config.yaml
d_mlp: 448
rope_base: 1020.0
rope_fraction: 0.5
bias: "none"
lr: 0.0162
lr_mult_o: 3.0
Each number is 128 + 24 x the weight over its row's rms, rounded and kept within 0 to 255. Layers, rows and columns count from 0. Numbers have three digits each. The size before them is the row's rms in percent of the matrix's.

# layer 4 MLP up, 448x160, rms 0.476, rows 119-148, columns 0-159
113:077143118151120138172141114138150144154109112115117138068139163085121127114142154155095102098104135157076139087120082131149151137161148160087133172175115152131156157122096128112104097139107143132134147144120115090110115112124107086149091107104106151104140165137104111110133091159114127164124123163140206156146093144153134082123130122125112114114112137103134150106103115124100142130133130151163104142130104097139139153124109113111094108120128156170161132114145163145136162128154131
101:164157128130130122116150109133155121180149135125094091122111147109168150128128105106147158117153160112093102118170086175148134139102083150093153105140133170138161139156108115128136091174161128116093094128125163114099147147156159127142155136146167135129123140144115078127132136156186167130141107134120150104092135111125138108160149153148165118063131100091133106148127100134124141151152098125134133122088140122161131105118137149146151162121146115134121126149155111081166167140114161
102:113141120072122114079150157147102134115114093143137117129121133118151150117181112100127090122107102130132114164151134117168137159098153127143104091102129153118123101126165122148152130139134167130114153129157095145111140160109143138131129136163111124140126156138097107089057104107181100090132160151121099093112146119135134112149135116113143122160096107151175138099127138116188112118162165140107140162134112138157148132130079118153102154109087119123082139150129100141160073127150132
093:103159137126137121134108148129117048133105170142119097149138147146138124126113130130132131159122158115162120147118083118125103134115130152112108156113148132091140162157104158103153199160088108120170171118139133113137127157093105123094155108154172146171159115174141135137098086114079125145119111151153125089106153162132148116153105116098117109103137164156100123142129115139159161133143084123151139139145129137122084164167125120142172145100143115110132138153156106131153143104103146
104:128122133106152109102151133136166155111135149112134118154098120093152120148093096123148080114156114105104095086113134095115123144132161116106114108131117145093130127093110133099176072163119108100167100140157158133134137158099124098149112139142149149113121125132145127141127161153092159158131157133143171138115136107128083150080122173103121127118102216110125094133113108166100151116127189148118124106142124139149154149115130117134158181104129114125102114136136109133131188145123132
101:117115159166142122119120102126113110097140137119146139162136063080141120128114134154111117119147134141145127106177099117096121125118098125137142093131163120155103152180144154080102136149160141142080150157126156157115164107082112123157132125134158166140132107115170127095198124079138125117118117177103124125174119152110100111125155190130163155102131154133130150113115108112155114121153124132162135095128107103121134133119116123137115151112114133109092168139114123121134140138113056
102:076163134129127137155096155145144128087123106101126148127140164133164099119151095097127130103137082144140155115097137109127118142159172096117146168142103151119120140187160120064161119085126143098127097136118146121144130140172153148108136103162159115126095135136127138136104122094153161112111120137153165100160146128151138130131182119135087166121130119082150148158058100124111145183147121141135117123120099127131129076144132158113150145130130091120160131123128147142114117151140154
103:183112121090169133143117151123065163154083144125106086099027114140139132148122102126117122147161105144116120094119114161123132135154096114130112128125116134150100137104150149123099131114131148106129153121139129121067152153117152089126105115132114173154145147133123107145150120165122096148128127115158091098094105159117162148140156142127107138134160115161186137107163118094131120141159145102135132118154115102165118109134075136155130163130137155120125095153118134135128140113097106
097:110132116159094102089127157114098145103143123143077157138116162161154148093122099120163114132119135135148162169142148091175164106092141084117132117126144121164135148149138148116119146129143157128108116139122147130104058123118131085084098130158140100117122109146123126082117095144153092099092144151119116104152143144106069134144137147167131136151120095126121147114142107180143121104154095090104161161109133169104097125121124109149096116147155132113147115117167142101160111140155116
111:098135140176133103145136096152127114143134114102106116145148111132163114112132112126127122140114134166105122142119116150115124121133114136085159163140078112113067088115152128071114112118138122193083167109105127118140110114152137135114107120125119127169119154110093149115093110138140124157144150141148124094149131138130173157146141105137147097125087110138155094116109144085167113113136120082121059137109147071133132157116089118098126159169126166138149154126160166114140172147124110
094:164089119143140152135111125164139115155140119134152123142118109072087146130133131115128115143164105141149132130106132143136123092127077156110141099114161141129147133127119124148125121081114137109151150126124069076146098111075108095118126156146126189108133149165145155100157141134135089105177169140126099101140151097137134099117151112150146115089093118129166134142155132110107129141130116088127144124159075140088129141157138112145122176091154132082121098105119067107153137123125120
096:151150139130122108101180118145156122099158157151110141093114092141125150197104132073173158129126125133160081142151146144115136135162127145082118151136140177148137124126106117103123105084132137160102131128089138142154127106143147125156115125115159134097096155117151117112114117144146090127111126143145172164126108087112100118136091125114144154093074125128083105137138178107173140141135128141143127133158132155098094166095102101184124094144111156144111133110125118119110131106120102
096:143144145131112136108109138153145142101126164097110103139128122156150134152163126136178128181161137138132174119130099128139130063106143126138117143124172105124122128125097136143104107096147127146168138149190148110153098156112097129135068184098151148137142099117130078093145141099127079112120168113120106127141104106049149130098162128163152126123118135133159142147098141140119113108124138122122102126132121101154097132103147127112132128124097118145186130156113143119080120165123115
100:160119135086145121128187091139093154148161123111135097131087116109128128139135116140111106092128133133160137130137106141135085117158140143159147107137126107128151121135130136110152064100076142109114155133142118106103137131129110127132150161110136112128128090123174122157101119121116120128069156103144120102115177175108113115121139145142133120099136138159165151118112141077119063168153136095128137139177146107101159152136142109164130119141152083118086176132080078112127121135118138
099:137106114086125131139124177161107122129133112121126185110149171145174162163134146120133140158183133157115165104119081125106135151100107139150071102096113122117106130124159093132154093164142122117155143160172112135158129099101115071140106118115105127139151104152142149135141136130128144133148102137142109139164126142103114142065138139095097119124132107156116124147113102143133152105145127063092116107152119173155088116088115133132087120136140107137088082142140107127125138113143120
106:109155101131114086131125118121130087157119087142140086134131109102114158142114105139126125141098128133114135110115108151119114110125127131141123109113082088155107148125157102150160110134096111179158112150152076198152097094148128119155110088142121127153148124153125150143073082104120119082113093137128088099120123120140118153134118076085134110133202098155131096099123104141119103108141104115121115166138106144151164105108105116104143121109140178127105111139145146131108105116154105
100:103143134119129086121121147156143117128152133077079070114099079159115130116098106106132085102125125136128139112143166120121148176132159113146104103147172140154120142141138141135112117152148120168129156140108117137134129135116112116144120123117117168148091100176123156167118117098132127146156106088160120105169103089107144133151107148121140117123137197070160133104162136150098118094130097107093113124143105130132156120147173158113127149154137119105163130126092158102165092101115147
092:119198144139135103126114135105175136097113122148121129123153141124132115090143118118173125087116135139124096142109149131131162127092117126108126066119148079121169150111143103126093112121170128105094123151107134151137096099159144112145120110098109150081092155154147124103155153103133132140145166104065112107120141092129139138156088135090130152155117149123124090132128124107114133118103145139121128121168147134121112103126131133083129148180132155090147106155189106069152142156142130
106:095114131171061113135130132118132110126091189152133114103111115123125160113103115118170156152123123101171141127116160177154102111128151154096154124123177118153125139087149144165114121098089142135146145172114126172094095121088133086164126168137118133118111120132160125134160152129138114157149130122127101129133150157160108112137119142136121132132143144143162160110128118128107126136135135104120089105112146165112102075091144103108120119143097065150119102155091126126094179111152124
093:129124134152132171133123158142135136153147140130117126142121119137100121155108135110140130134074132127103115082195103129150118102099137156147093140177151117195105141143109143101153127157138101143111112120121087125094155112084114158130109184132134108120094128142113128087086165125083143140126132152111140181145124132117093145130125147151132130099136073129154117109132121125158132104139135156103150115129214129104155138111178147130101167130119108146087140128087168130129128136131124
091:086117141137197167123112090139124160181149128149106104138136136138130149116112187171154110129141123090101128141185169136147119092159138114115136122068141150106139115117125129143148086152137107124143172149145115126133167117120110185158162121112129099107091099150090147139137126144122128125155108149135117086117125144129129132096109093093108108117145135128149105126131155088138113109121150128148141096076107147117154138102142131172141104107116138125146125150102114107196146096139111
089:131097129125120109115099120134159113102133130141113095113133133133125126138182137112109132131194154081142074164089122149079091160108107144101120185163132126092118132126125126132073128142124113115121134093133106146156093133126141153135145135104133137133122135113108128137114101190174124167130124155135099145124102118141115132140152155154122118133091123137108169126109144090138126131072152117116099112142101159153129147139103097133087095092108109147132104131080169131159189107096134
119:111142155142178141112096107063145123146139106152117129126127147139117095191127191113141154107116048152111126112111124159158158118081142108142158089126118118131133131114153111133137130105165140157150110135131128111114133115091137118087112136161114153138135144101111096099136174084131114116122127110101104086144121039149149132130116127117110123126127152125176119127095138152124144083138136092112124131108112107132116110159143117101084147138104119139139152181143135125137106107128110
100:134127169129103118142107135168082129124137127123128082115159139124086103159091120090133133141122105133122119149118164098132086121120140181109086095161187145143144091138155127105119157148118176123142101129138155142113115115118109076088129093136120119167136127132128151126124152109134144080168110129118109083105152130163160154145136117112116166157104170177123126161139101104111125125103126112145097141130099117126102108156145107134142153086102141182151146123132153092087117163144137
116:142128101132178128127113132133108103120137131163133089129077120160094156110060142118118118153165109157148109104124122133162130138123157144130159148103139133079122133115113129096104198119160120125154123113149081146119134138101071138118121122156112119120126150156138092134129095141131163082150143151126177145122124103168101097128150166135146141136172138128136127158123172169121145157110095139096095116093146143133114118115105115124085102127131070127122140137133141168139070126127147
109:095145088104125116103135102104136118095124140118116106127150135076167137098163142154151151128138123121101124128121140088115145138140114126140122124139164153113098146127187119126168115153137161180097137147181110114118097130126126128127094117090136120148139091144185159101133084130130154114090136129138174121130134116116099202139140144145099165161117104099135122119115148159103182154106135114114138117150153074126167109108139114143181136163135134150120114112120156132116082091122132
090:129173140125100115143086118141142166079117097127138124137109152102173129144117162137100110168113128151111146121160119128137118117143138113156104100159124136126124131114098172124125165080132120100190120091124127125117129133140157164112102110144138158134114104123134149106127092133088134110127145135113128202152126128107153163069115107112115163144111102115119133126146169161133168130127140147112111144107110178124175126106166141128122110136152165128102188150152112162133060146117120
100:103159142097159115137137164111110102105160110154112140114129138132166116100129133136112167123142124121133118131109105125151110124161137126114121133119103070136117122136139135138159153126121133175152110074126142108132170096147114117162155132102115117156116163186144142121140104120135162104152127136134149092120131114174145117115152180113082132153154157133148068154117155094143095082092145089155103090128132108113120161193146159130132123092098141161134090129068119143133151144120116
096:133166136144130125191122148145138106166115106087116145167122107138122150110113143111160093138182114126118129131098120098186075170122146157108124152142118137152109118149097113127141092120139131112114113146145137146137094121179146137113053137117105115121117136143092113130114169144133154152127112106165144099123085078119111086145127133137115165100143138110099115095137143144073172091108153094129114122121110118127143090149090115125144105126146173153155105123131128097124119150153151
104:117141127118149153135121110150106144138134131076092089159164071155114168113120154116119150144130106136113105135111099152157087153119147086109136092096158148145151089143135097127121166156121146165073120146154144150103087117154104102118135112128144114125092149100086157141097095140135150084148133108152129130127140157099154195169127131120129147147142132095141104169161139138110141148144104164136105134120089089123123111120145120117169149109135156134159109139135165113165093159132141
# layer 4 MLP down (transposed), 448x160, rms 0.22, rows 119-147, columns 0-159
105:081135149142108148148146151145116109102138127094107123127155106151155097122141115107097152164147111135135125084164101170158135103114140139104111175147103125145120141098129131120083116105160120148102136092136109102092147162088145112136129099124080138106171112115102168094112063130150132099101112080165138125127113132126109116161095118110087115134120133181145141092180139148123118086138117140152132135112099180104091132098126125136110100118146122137113091164130117105144124087110147
108:153140117130124119122118112146104095118105104172128124104114118130113139116178125149086128166075154130156138142132110177138085144169079124180105131098119128120128098125176123169152150141142128118160145167087129131124109113190160128111106139125156132133148166164099150123153137134177135108118099097160125133117170125163109139118150167127113141131137079113137139109118126133092162139139147151117122128069170134139109115153157109126101134121096099122135103084169116118134149103165114
105:150114126145137120105140131167121154102117128145146159127111153102131127144109085137144098160127151131112146161156099145113111149146110135145081122101085156176131118152080165143140123155134083141112154112149101176097127124129108078164119129155141120137140167137070140074120102142171065123128168123134088133116115138120150119117108102119131129162146150112148117117163090147112193110130146123127187128125138132098109111092089093125147099125098118140111125106109163126120162114141120
083:100085125116117175122166088146121203157109112095125117122139099110124162098127168130103129087122088134122134117135144162104170128156113126100142102138092141123126140106216103155180116086169143142121116139096110147088135148143128125132152139093121110121117133126136124138124161171104121117145144146114140149120090163118102113125182123109113122117129117114133122130126106127138117107131123126161105142117148140153156092109131145128105119178096123111089112154083153123112094177148099
103:147085107137111103128116178099134176144138119102109134136084101148088122154124094079132104092145153108135170096123155147138125086136118128150130105146092110174103153129113184145136145155123142079088112144094112131113128154144107135145111124143175140093126151090144116139148129072149157155157126118150113102125098124137102146074135107104117111137107142157147074143166152131123145134143162124110147122140109160155123141134191140118162130120147121156125120120139128083104112136148156
100:173117111099123136140141120092090138153117143050137128112163165093121124147136119149174092145145094142119138118100123145131118124098151131074119159163100098131091140118169132084135166155137155122138131120122125135110116140125169142128144083148139128169181180109143161122112120144079131156134140150128129149126117123169113118114097106118135170141076140124079119148150112202137118165098144116128113123121144115110158113143118147124138147146111147087129094136106122121162139107143123
101:162129106126117137120148124140111131120145113132070110122115077136131137154136140113144126130146154158150135151132114151105132154155151142071163116121117123142118152126137116139149127151142166097144108123134179114120084120118143109086112144168138092123160106136111143142122105159192133165101096103079146125189142135123101116205157188113087157108099108125133162157114112091080135157116100117157115153107107115129113151147142155129123147131150114107167116100145119115157118133156141
103:065164106101126131142194103114142113129148132170076141103142164143158156112133126139153113106111132130124151130127086107124094161136125110144131154128125117112087091132141105080134141137112138137132138162156137146156134142123132088144159096131107142081134111158100163133133149154124149116097110117091160103152175101128153146110165111149167138175145098104140114083105113155138125145084105177086144117118127161143127120115122083122165144100112101139119151117147129129098114094140093
097:124115156129158119171128119154155182101115095150131094139104160096138130139111136112138134104122114142089118154140117156146127171153137148101161128192125156136115131153086161130127154161145133108102099108101095135131136108099094158137090097122111132126112135148131129083124119118112098167126129167075156108133148120140161104181106175172122098156081133128151151151151162135154113149099105115096156106123097102136155104137091099105087122114141129107114138154121137088139157132119151
111:105105086123178143111112099146111111150122158125067143101096126151128163134130135101153098148129177104157147146106147153155115112074122122129142144103133128131139127085146089131125154155126137139109118136141169121088134151105122110176167133154139094173094166116117133133137118136138148115144165118116099145137160116109135136110152112104142108136124129126104154138121100164079156154129113116077113127145112178137148144158122119170155119129146127149137067157193156138122083100107134
092:114096156095131134144177132125117157123138120107114108067155117137158181110154128152162092145136125083101138127140126148116125096151152120111158179139109176132123166147110142173145105091131137103072082103127152113125135101138132139117138161096096094185106102106130118130110123133133134118151105116149163147159107132123136073106127141137115130126100123119166099142139161187148105150080144134149122166128180100155159093098124132093125117120113129106118133129139132135158124124124148
083:141131152124128181092114157155106170183143116129089106128114144126124145140137124140111108124132124112124123096127120154136156126161134149129167093105135158124129140152123135129132155135160160133133091160128126095179073144139111106148089077122126139105111120102112154161098122117138139108121159064116103160156139154117122141105133151087109113094105153136148105115095157140099086161175140060133114102129123155127131137136124164104131162152154135094169109148159146085138128167148141
101:106117123096170116120127147113144127110111141129136084147130118161144116127084144133165104114144116139135114163099114153133152107172116102125127115115113116153122142112181116120148135134151072148103140147175101142118095104128118084084119133171110142175126132117140061135148137132087118111169097100105126091153091155177120116146121110139142122057121139111134133153155133140131113075109137120093124138118203127143089132112148131106157097134187131121131141093130117123136137125145128
098:144097148122095127100111096124131086152081124103152120135101115095124119094151134145117118143143082094108175123120114155110182114108133133152089115161149144115133146138126122128122096112142101087084152160146093110121076126122124189145120131126144143134105100127132135148150132179157133092147146112112093137096105173145117103132137128110142108127139189107131164094102145127164131158183124078158132149103091127140173143140109108129139118153149132112112179113095122135141166130117123
097:101176082124126160116105104082109089172113100148111119167153147090134140139130156135130096106104157140118126092091109140167099168176151165141110145126152115141127146113156144136117113133058144138113094105136098154125099179137169118167137150126138093119122140124116140120175151110134102129107090108082078126144107144166107110093157131125140120123108115165134124134140122153127141176143100100122168123098109139128150135139129121114111113091127120105124129138101110090112105089149112
107:094125135108148126105083113148108111185103128128159101100113121093149156154178150127110125149110104181108146135181157108108138119107144156166140109177122092121162171122144120117152099149132115092116141154106108163135153109163138153150169108144156131098158163119103170137105092145145110120112083131161169112155133110159132100139137079130165150131113105152137119187130137157121137128135149119134137183114120130134104141122149126125148139135142133115160116142126120157121114102130069
097:120141107161093123122152145107131125117108117104139177138118144112102107140171139129142119138138196121130115154156140150108072169091149125140101122111129171105100108111128188153102088112145161124059087100145187102150098127144107118160123155148115155103141125124085128133128148136121110117148098141097099135115139137113098114133112133132103163092102129128106124124097150108146137091112129144113151134133142099152082106109178131115138145125085116133155118137140172096127134086165143
082:128125129131120155115126118160082118163100080096109119176115127110108185103138126157085098128136122150115164166138123144185126125116141088110154130108130134137133118115144122155128171095157106099112114148122100085089102105108152143150117134134148097162135061126168109153136119101126130135142143130104122121146120173112092059150186143074142167102151129099168124126119122121160136184140134095130104151140146128146150139123136140154110133150105122149104125110118139124134129148116099
109:109100136174151137151145143152142079126127107101138154145081099148166130097115106121141140128155155122184147161139125073173148105101146155180133122114113127156084131111159102156140111104106109148142179110151093124151112142151107131175117177115135168142142077110155145142151119118131121096103089114158123125110125122090154159159096100149137144141091148094157100126137171109136137172165152118121150109124155113136122117146146150137112113146113107172135133106118138113117128144102138
102:128152165157116110113139135165141138141111146098102095105140123131132131163119093103123150131132058136133155099145123124109105117117112174147166110093152110123142107161202148114150148165167121125148119123101127123103142132118141119111150131140105100127160140133126130129091113123134092068119156131111161146085103162166146104135168155117209135158111109143137120121114128127145148157155159160147123149168104129114152133127159129149101109165130126075169097117119087115133103140110125
092:175136080134094070129114144072147116126140120133115158128120157135159135095143128125169126135163119098101128165159108110064168138134137124098152101119116066140119095162112139126089128177083103146126149136132122117087102105079102161123140111127110126120138136163124118107140130115125134135142099155157110097115099163159142128125126123154099116115108116066125116154161134120133110140159065085104126117128095162116124137126140133127164119107130159116135130075122141115108111157131122
083:121119077111106122162134175128102151113155133105124117150160103104150120131104114135154122122151128178154165142083137154116163105138134110172116100088137101151143149120102142137100148112101138121120089103124164133091072164126103120133169137129166137124139138128092119089148163113142123081137176156160134146140144078110116131150137115133138122093130093104102136116152103130144118093092164112131152094133159120146168106168143147123103117149155120156157167096130117146076143114153149
109:131150179105217100146148104122169122124111150120141124087097134135141098129088116107121131152150121085148068116133122123126134178106123142142100130137103089135147160125110165137105146135126113163134110118132132128122178133142124088155139095122127153062135147146106133094142093107151115138122137166101083099123151084151185135114080136156097121162141153105155141131101116152107147118129157151145110155096108108145155129165128117142138117121150112114107150127098123114120111128160136
102:130159105126114048130127123125143151162107091160145110141105108109088151144116135098186154150131120173146132109145137129106130140112144129131132129171129144127111105116112149115131099113147135091158105155111104121177149085123117152160149142141101080159121127161132149136156151140124149087127111136139163132075137139101123129134116146139114115093184205129116164153118155132127163073139158096131114149167098107116131108123149121111093118154112129140173124130144140124129099129161157
094:160188133154150117157146161114167116151139146120169151093158096147093142135119165115153141115112154128185128113162129151111147118107102127164063141118134101130118141132146177074124115169116122160166144127122138146130140129145109127106136113086151162144116153138099151119145100134120140120089084093137135135132149148137101132177125122135153147141127136136114120155124146146105118079096135124152140136159113162114100122135144142180127132133174163125126149118161143174114102094094180
105:152127179155095111138147153132126161158134148121112140114171111133172114127140088076122136135141126140142135092119124095150115120150126166119098096142149110152098126111111152118146133136134134127135174140138134144115152116119121077121151087181094121125103182149130086138133146151099132128138136114142111145123134154135137107100110136134147066108123190126144112111153115095116090128148153085073141147166128137136139145124149118076154137134103128105096080126066135099148086095145106
092:122167127201157124152125111134140119149135079137145184137136143109131142129085204117099158103081120159118180131180161120112160126094106120158100160125137123142134156109111111104124130167107159108128113165152121095177123092107117150100108136148116126098140119147132145123100158131107143122124129117116128186119111130114131125115137115116102159138085152133155128133148123142138169074158159151131140116100108135123163101114105135139151150127160152145139128168137105120117136131152079
104:147121128168108136088144110117158145093088089098141136133133139146127162142107116103103120136089093134155121192123080168107122138125117116102116145114121108134106129159113137163153105122089159151144101132136140122118115139187172149121114119097114138136136131158114130155146125133108138106087140120122138139041130165133136151089152148139096131125126148102129091137089125152122143089145098159141163152139128104133125083202130176130148108129089130134086139123151137111129091126118125
095:152148101126129120131108140120135115121096110145137134158154144132141142162117190134180131089084095125139160161130144115156109114101120144141127122122181102119123124150096160076103178170095130132103130126104188109182143156114134096088142137116150129164162117121112103176140109155142125068119117146155129129127151103163130095090095103109144154170124124089108154140127116140119122117122108124132146129147105124092110140139143129118107163098148113128144123157174105116138154144122180
# layer 4 MLP gate, 448x160, rms 0.456, rows 120-148, columns 0-159
104:142130109133130108134114123138131145150120103158135151127129120092123090124128103162088145119138108130107124130106128132100162163158118107103104139096155117129128110108190158193096118122119142131154123133154107112078111127108137145098139185145067148145136098116120173134145127110109132126104147178082134106117118155125094137162143146160145159160144110136139143114101112124181150119111101113124097074148103086124123199155098109137110157092150151128163105102144104112128142150113125
101:167110114122120132138135124144153128145156078159158122110150149160135130094138100104115125114126126136128143144117113107158116107135142158088116098132109125115149155146128122105137146163080146092094168123109124117167176116127148103126135171103147159137138179068164125091144141132110097066134147113156146096108140136133178129108148094104055121105101126108115109136138118111148135108141149125131185165125162123105111123108117110128128134131120118124105108154125075131187105100118088
088:127126104098122111159152105131145167132131150133163074167112147098105134128098089146168166173125143105122111109144137115142116184149151110134092144130160114119100130159114075106126139127138123121159157114147137131120113124077102098065177149123138136168161090172118163132127136080126123150105083129168148124107142140172116114115119107158159114123149108134138130166144126118163125116106144145155116118134171160101098113119106163126149139118157111115141111128114094164140136105106169
107:142111135083136111118105142137126115152122152131160131107120134153139137120132110060108090141133139158158105146125104116121131116145138150140146114120117128111100133128140129149170041141116137128137110124130150148149133134127121095150089139164145081145105153129145131125100160120092116103121176102101159118148091130159119132117136146107122131104085159092127147166104137190101171081167134132120130135166082154185142157154138135157097112100130116120084123140104126124100164128158175
103:106108116128133092140118106126123129135131158076182145088082116090158124155099130149172129181123142147136136141135129104108092179137129148110105138142131165150125125125123116119124140114125169159124116155164119130132175133095149173119168142183077165131086158132139144111101119125150104120137090145122136125152149128120105117132156126115140105147123126121118160101152118132131091146146144143139119129128071089105159087137149127176159143131084133128105141103128065106136140144127070
104:144153150087109096108089095147096154186122111146089124164140099154155131140120124137149149137103144105148072175175113113075133118101151126138138131141158130140155112118144117117146136083123121152112101146134112143125147112115136131185124108101122133153179113116151102168139165128095144154157151124145134167137161123112160138125168113110117143122111111097184169127147146098119111139137165119157094103117115162124121149148106131155116127166149122144163130112180148116174111119122095
103:131136124115071158147146117102197156102145124151103136094229143086130153109126129111132125088124148148115121144133136119106146166153130119118172165143137153110141118142111102102137150130126142092099136135137138146145107120145108139123096139119115137115145123117092137071122120133101127124118114091086115120137107102115140108140109114146148133149121173131119115130123089144130099082102183176167126118132144160163143095081155108113126138145153099132133188114157134129136089143107115
096:084127144122145129140123148145122136103133125075135143097144109111116147088126166109129129130119105103144106071170135129116107134139109136096125153128086135119091135149154083134121094151121090093104153122151138170174143144145134155149149127136171145104143147128123154105176157093112144187145159126129127102155132181153165176134136136109116124117122142101120112169141148146148145115059116123141120135079114119132150166115136107124149113142094176123129108121119109118109114147125057
103:138134139055119145104132092112106132088143165155131090135083107137078141138125149117126161148122157093114135128166150080105160132141104156107070093145108159145128100152142138153152153114096131124150088127172162107112135134129113160150114161107134151117138144131156103146127121120078121108105113108095100129100121133142144083083120150137120179173122168132119134134151125121140121146143135133159133137140160163158179155169139110151113120122103102140105155143118126152096103135106096
098:125105147156114135109125150145059092139132154110134137146077116128149146136160103170102135189113145111113142078119092136095116157140093137110104133127100133131091141152107109119132110172104103168131077115158160137152119137153132191150125135124147119139142119098111160105094136102110135166099088124158100130139111148111148135164154122093143151151107121123142108138072141143142118110135123124130123086144174095128115176091133111109141154151139104138109173136105160113140155123112118
097:156133120137070140119112152109167167144138098124135112140148153108152125143184129148125159103098127128136109144168134156116100090163133091141133154106139121128158096137143118089120133144108137114150120160031144122153129148122102126156121116113174117109140084140107157163122124152150142113141143102134131106109137115141136131094144112123134069177121140124062107126122108147148111091107122148123130154111164114126099162111150104095171125124181147119149144111107160135130135150135083
096:109160126131134176092123122119141168139105117101113125154136064140158122138135095155125115161123136088156103153094114100118130100121124158145120188127138096089137089137120132145130137129132131137169110128190130158157075154146096115124134147131168143153137123146113116094161158148119101151121177106129169149126143087122187122058132129159167111122116126134107117152095123125146118102110166139140081138126136108148085134126154109114166136120128119080129112108104140144114118115118111
100:149133115118157115106191087145085132146129128139131106096095130150104125130162157153113118096106150121146132080117086123107105113163150131143119128119121118164114124134120149139136084106061155122119147137137083100101098138112083129113144156064140133116145131106185130133110105113118116124109127136118152111107150165092079130140162122138143100121142111139145133128097136103136094152159149112143190135155133104096178157126138118152118134122143083127070151136080102123116121127151137
100:126100138123154117111122133130111197120135123134180111128120104148136148142128103124092133130085122136111112099115105120132146098167103136135174121134105121159171147101128122131115134112135117106074128128088143113133116089158164120110127095132127092151106088136144144167121111167142119136142109113123083132075141144185132104153126132166143163143111160116113095134133108133165142084084138164132129116121087122138143077098110165125145138127145205093118139120144163114160134145088146
104:122175137153132125156124117102147105163144109143108091122179121131077131153144094153177140124116113164116122103130067140149135148099141129113155138148141101164129123116122141144127116132109160140185093153134103167110092118130135096169121098180141150150106111110137142117135150119120135110117095141157148106114115142120107140121082110091159112163167094172098096098125122128153142107119078089068167142145132138126170127120167104136120159115121129137099126137128152152118136106165150
097:119130122134134138128110147124128071102144145092126082177150102139176128115121123160140121151147120147158175106127117091146131133163169083101142136134110097112159148101140132124114106137150089137169148128120138124082093129104175091128106112116126140118115128134107129159191127100097107148131151138116108131091147097114152123142187158127127106164154144136118124101109133118114147133105141148111110110107097137125167117137126135193095168154161144135127090122147141087130132164123064
086:092117124115111144133108116142148120132118151135127144146137142100158110086157095126135143088126112145126118125149143144133162146115169119142142088126108183102144158099137124086090138092173164137108107160106135139173125103124127141103162166173132084089120144069111147087115156142088119098150126147080125130116080118151147139113165156119113137093150110109117156147108141158145137139139155122109130168112125127158162129121103143052130142104105102125136132109103141103085159131102115
102:168092146124128114154133157156155125174131119139163156140127121132108143133156100119153132140100118120123114128128140112138169092110088184153098136105087113128162113177071121156152106110143120046118157139123129064094109179142079142155129097132149114140143148135138117129141203123145139160154151112135133149122156159121127112099130117107125098121108140138105128146126107160101124110118097162138104134130126134159140143118132128108130131097113133096157139188152134108126152106127097
097:123146137161133132142108158144139111131146129110137112130102142122128133167124153104133117173146086142138135075139095150102124117126145108151132108128107060171133127101172141137144111101147140089163104168089145157104127110099109143077161154144167121131160154099149105107148131135149100172122126154150145150124131122092078067114164164100137144104103111165116123097126165129101156125118125147122165134121179136136140143090134156133136159143110158094125144126100124127127066120134147
099:119147144155116077139071159108105139132136160134107094110089178123192114074142127146132119117115120145130133159141165122128114109180174180097136103091092116124129112133130126136110106073147107113144120135122141122138099143074143128129173122147103103106087125170097147118131155102123135136150082130155127114105151130139136172121107137075087123119139149124143144168124133126092150107134134115100139128070101139140140116135142127113152097163082124104150125135146145107143130117120150
090:114130136074111167157100157176126144127107162111113098112107116124123113158137123174123127139169149133140152128127084137111137117119119191157129109123140106115098098121147081129120140099147083132117120138136168124142090148131128076151087168109168165134109154156106119130110072175137097115151146110151110146109124176123140108133132126111099103151167135114110122141182124124144139134138122091126131158115143122137118129091075167114109121129118166158143115133111128102183086105142124
111:132143120128112109180175176160110149107112155123124116124119118116125181079112080098123096128121211098138164135136121118118087120155121124129114189149149156127116130165097132150145105144077137104125135136107106140120115131128126118149135102110151093164125088159149141137108086168121120163141115125145177170125140188076105114122179102132118124128117104124079120122131111123130133146146112155141118126143136124132127140122121124193162102117148138122112130092126110149115128115144135
101:129119160147123129118135139198099144163134099145154123124135109135109113170093165091162136118125103134125119126118150113107083137116157161124103097150136144149138088115148120155123171056059162132150142128136144138155170153143106127146109141138136120137135120138135170141121122126132126064150090141157142111142117121089141153147137134098124148156122135143116120175143121075118125089090130087121103117166106124103140123152136129099109131130130096127166157133122175111144086158173137
109:124126112129130144160120139139174117123136156075114159116140114139163152129145141120183125121147118132152133091139142162136125095147142135134121138139123142147131165171119163093091150109097115137164110142106117139143113089172166141117112079069134137076142150170122162085099128126144101173123145151089169132108139122116170139130128121108106129104077159114140105130127133126112136121119133082163165134174171151110174126136148149147119108129166109105086144110129117103135182112122125
103:132106131111137130118172116120099129124129143104123105104117103099143116122123149130176141097149125118087091181083168137146157142122151166141099116150188144104125165121174117118151164166121169155109129106148116124147113086118149106115077081114112118142151117127158130086109088143109119099162126133154154120151129107091105184096137117110091122140121130106133157131119105132134165142153130107138151136153136096126151093113117165169158140165141163122097119143125147154086095119122096
095:136117122117064125115084125129137122144097119130114127122131148125124088123144124141126112144146167134099114138104186117149131098176202112174126164108125158138132130119117113158137116104176156159130176136123126107114107148145109092124118153144112168104164105137132165103115157136155142112087110105113107105125111146104090166136134172119082102163125100107094140123116158129083144089099157107120149141141144118114103095122126129138156108162083143108163098136177150121143135097132135
104:118128142151137133136093150158125132113151158130087115114105120082193122104107107151126146128153170123123139147124079168153126132088143126134118145122144122104104192128099153156151135089146132217117105096178116123145123099150149116157123125104141131132127146174129133111154094138142132112135179133110117146123126155128101153143133143130109142169114150085130122135125152088174134122113090101143111097153140111120118109171179128154138117110124127161138114107066157133134121156120110
097:160118172117157124094107059155120137127161115143125110093104133172093087142126146132148103123110114103134116141096145108134124122142141145134117134147137101183129125127146132101146178149076195137159148088114145094108117146118127146140140135103103161143161101123159102131162139122120098121152122126152141075160133140127116135138120114081082130136149134129145140161114143157131120122120114119161153109141182094135163114125120097149140134136145109137093107156077104157182156148098152
091:140133158099138117142149137106153116110112121161149132110107166108108121137127083125142127142128176126150144102165142140158154106094097124154098151146119144094098152117105149132125162119124148108117133107122123123119176143125133135092092136148121128094141115143185114082132157150111110155136101161107141162118121110145094081106114135136120135103128123156157169098098094157121087085099143113086138125098161152105135111104114140132081095138149102149113160065119098122072157102084135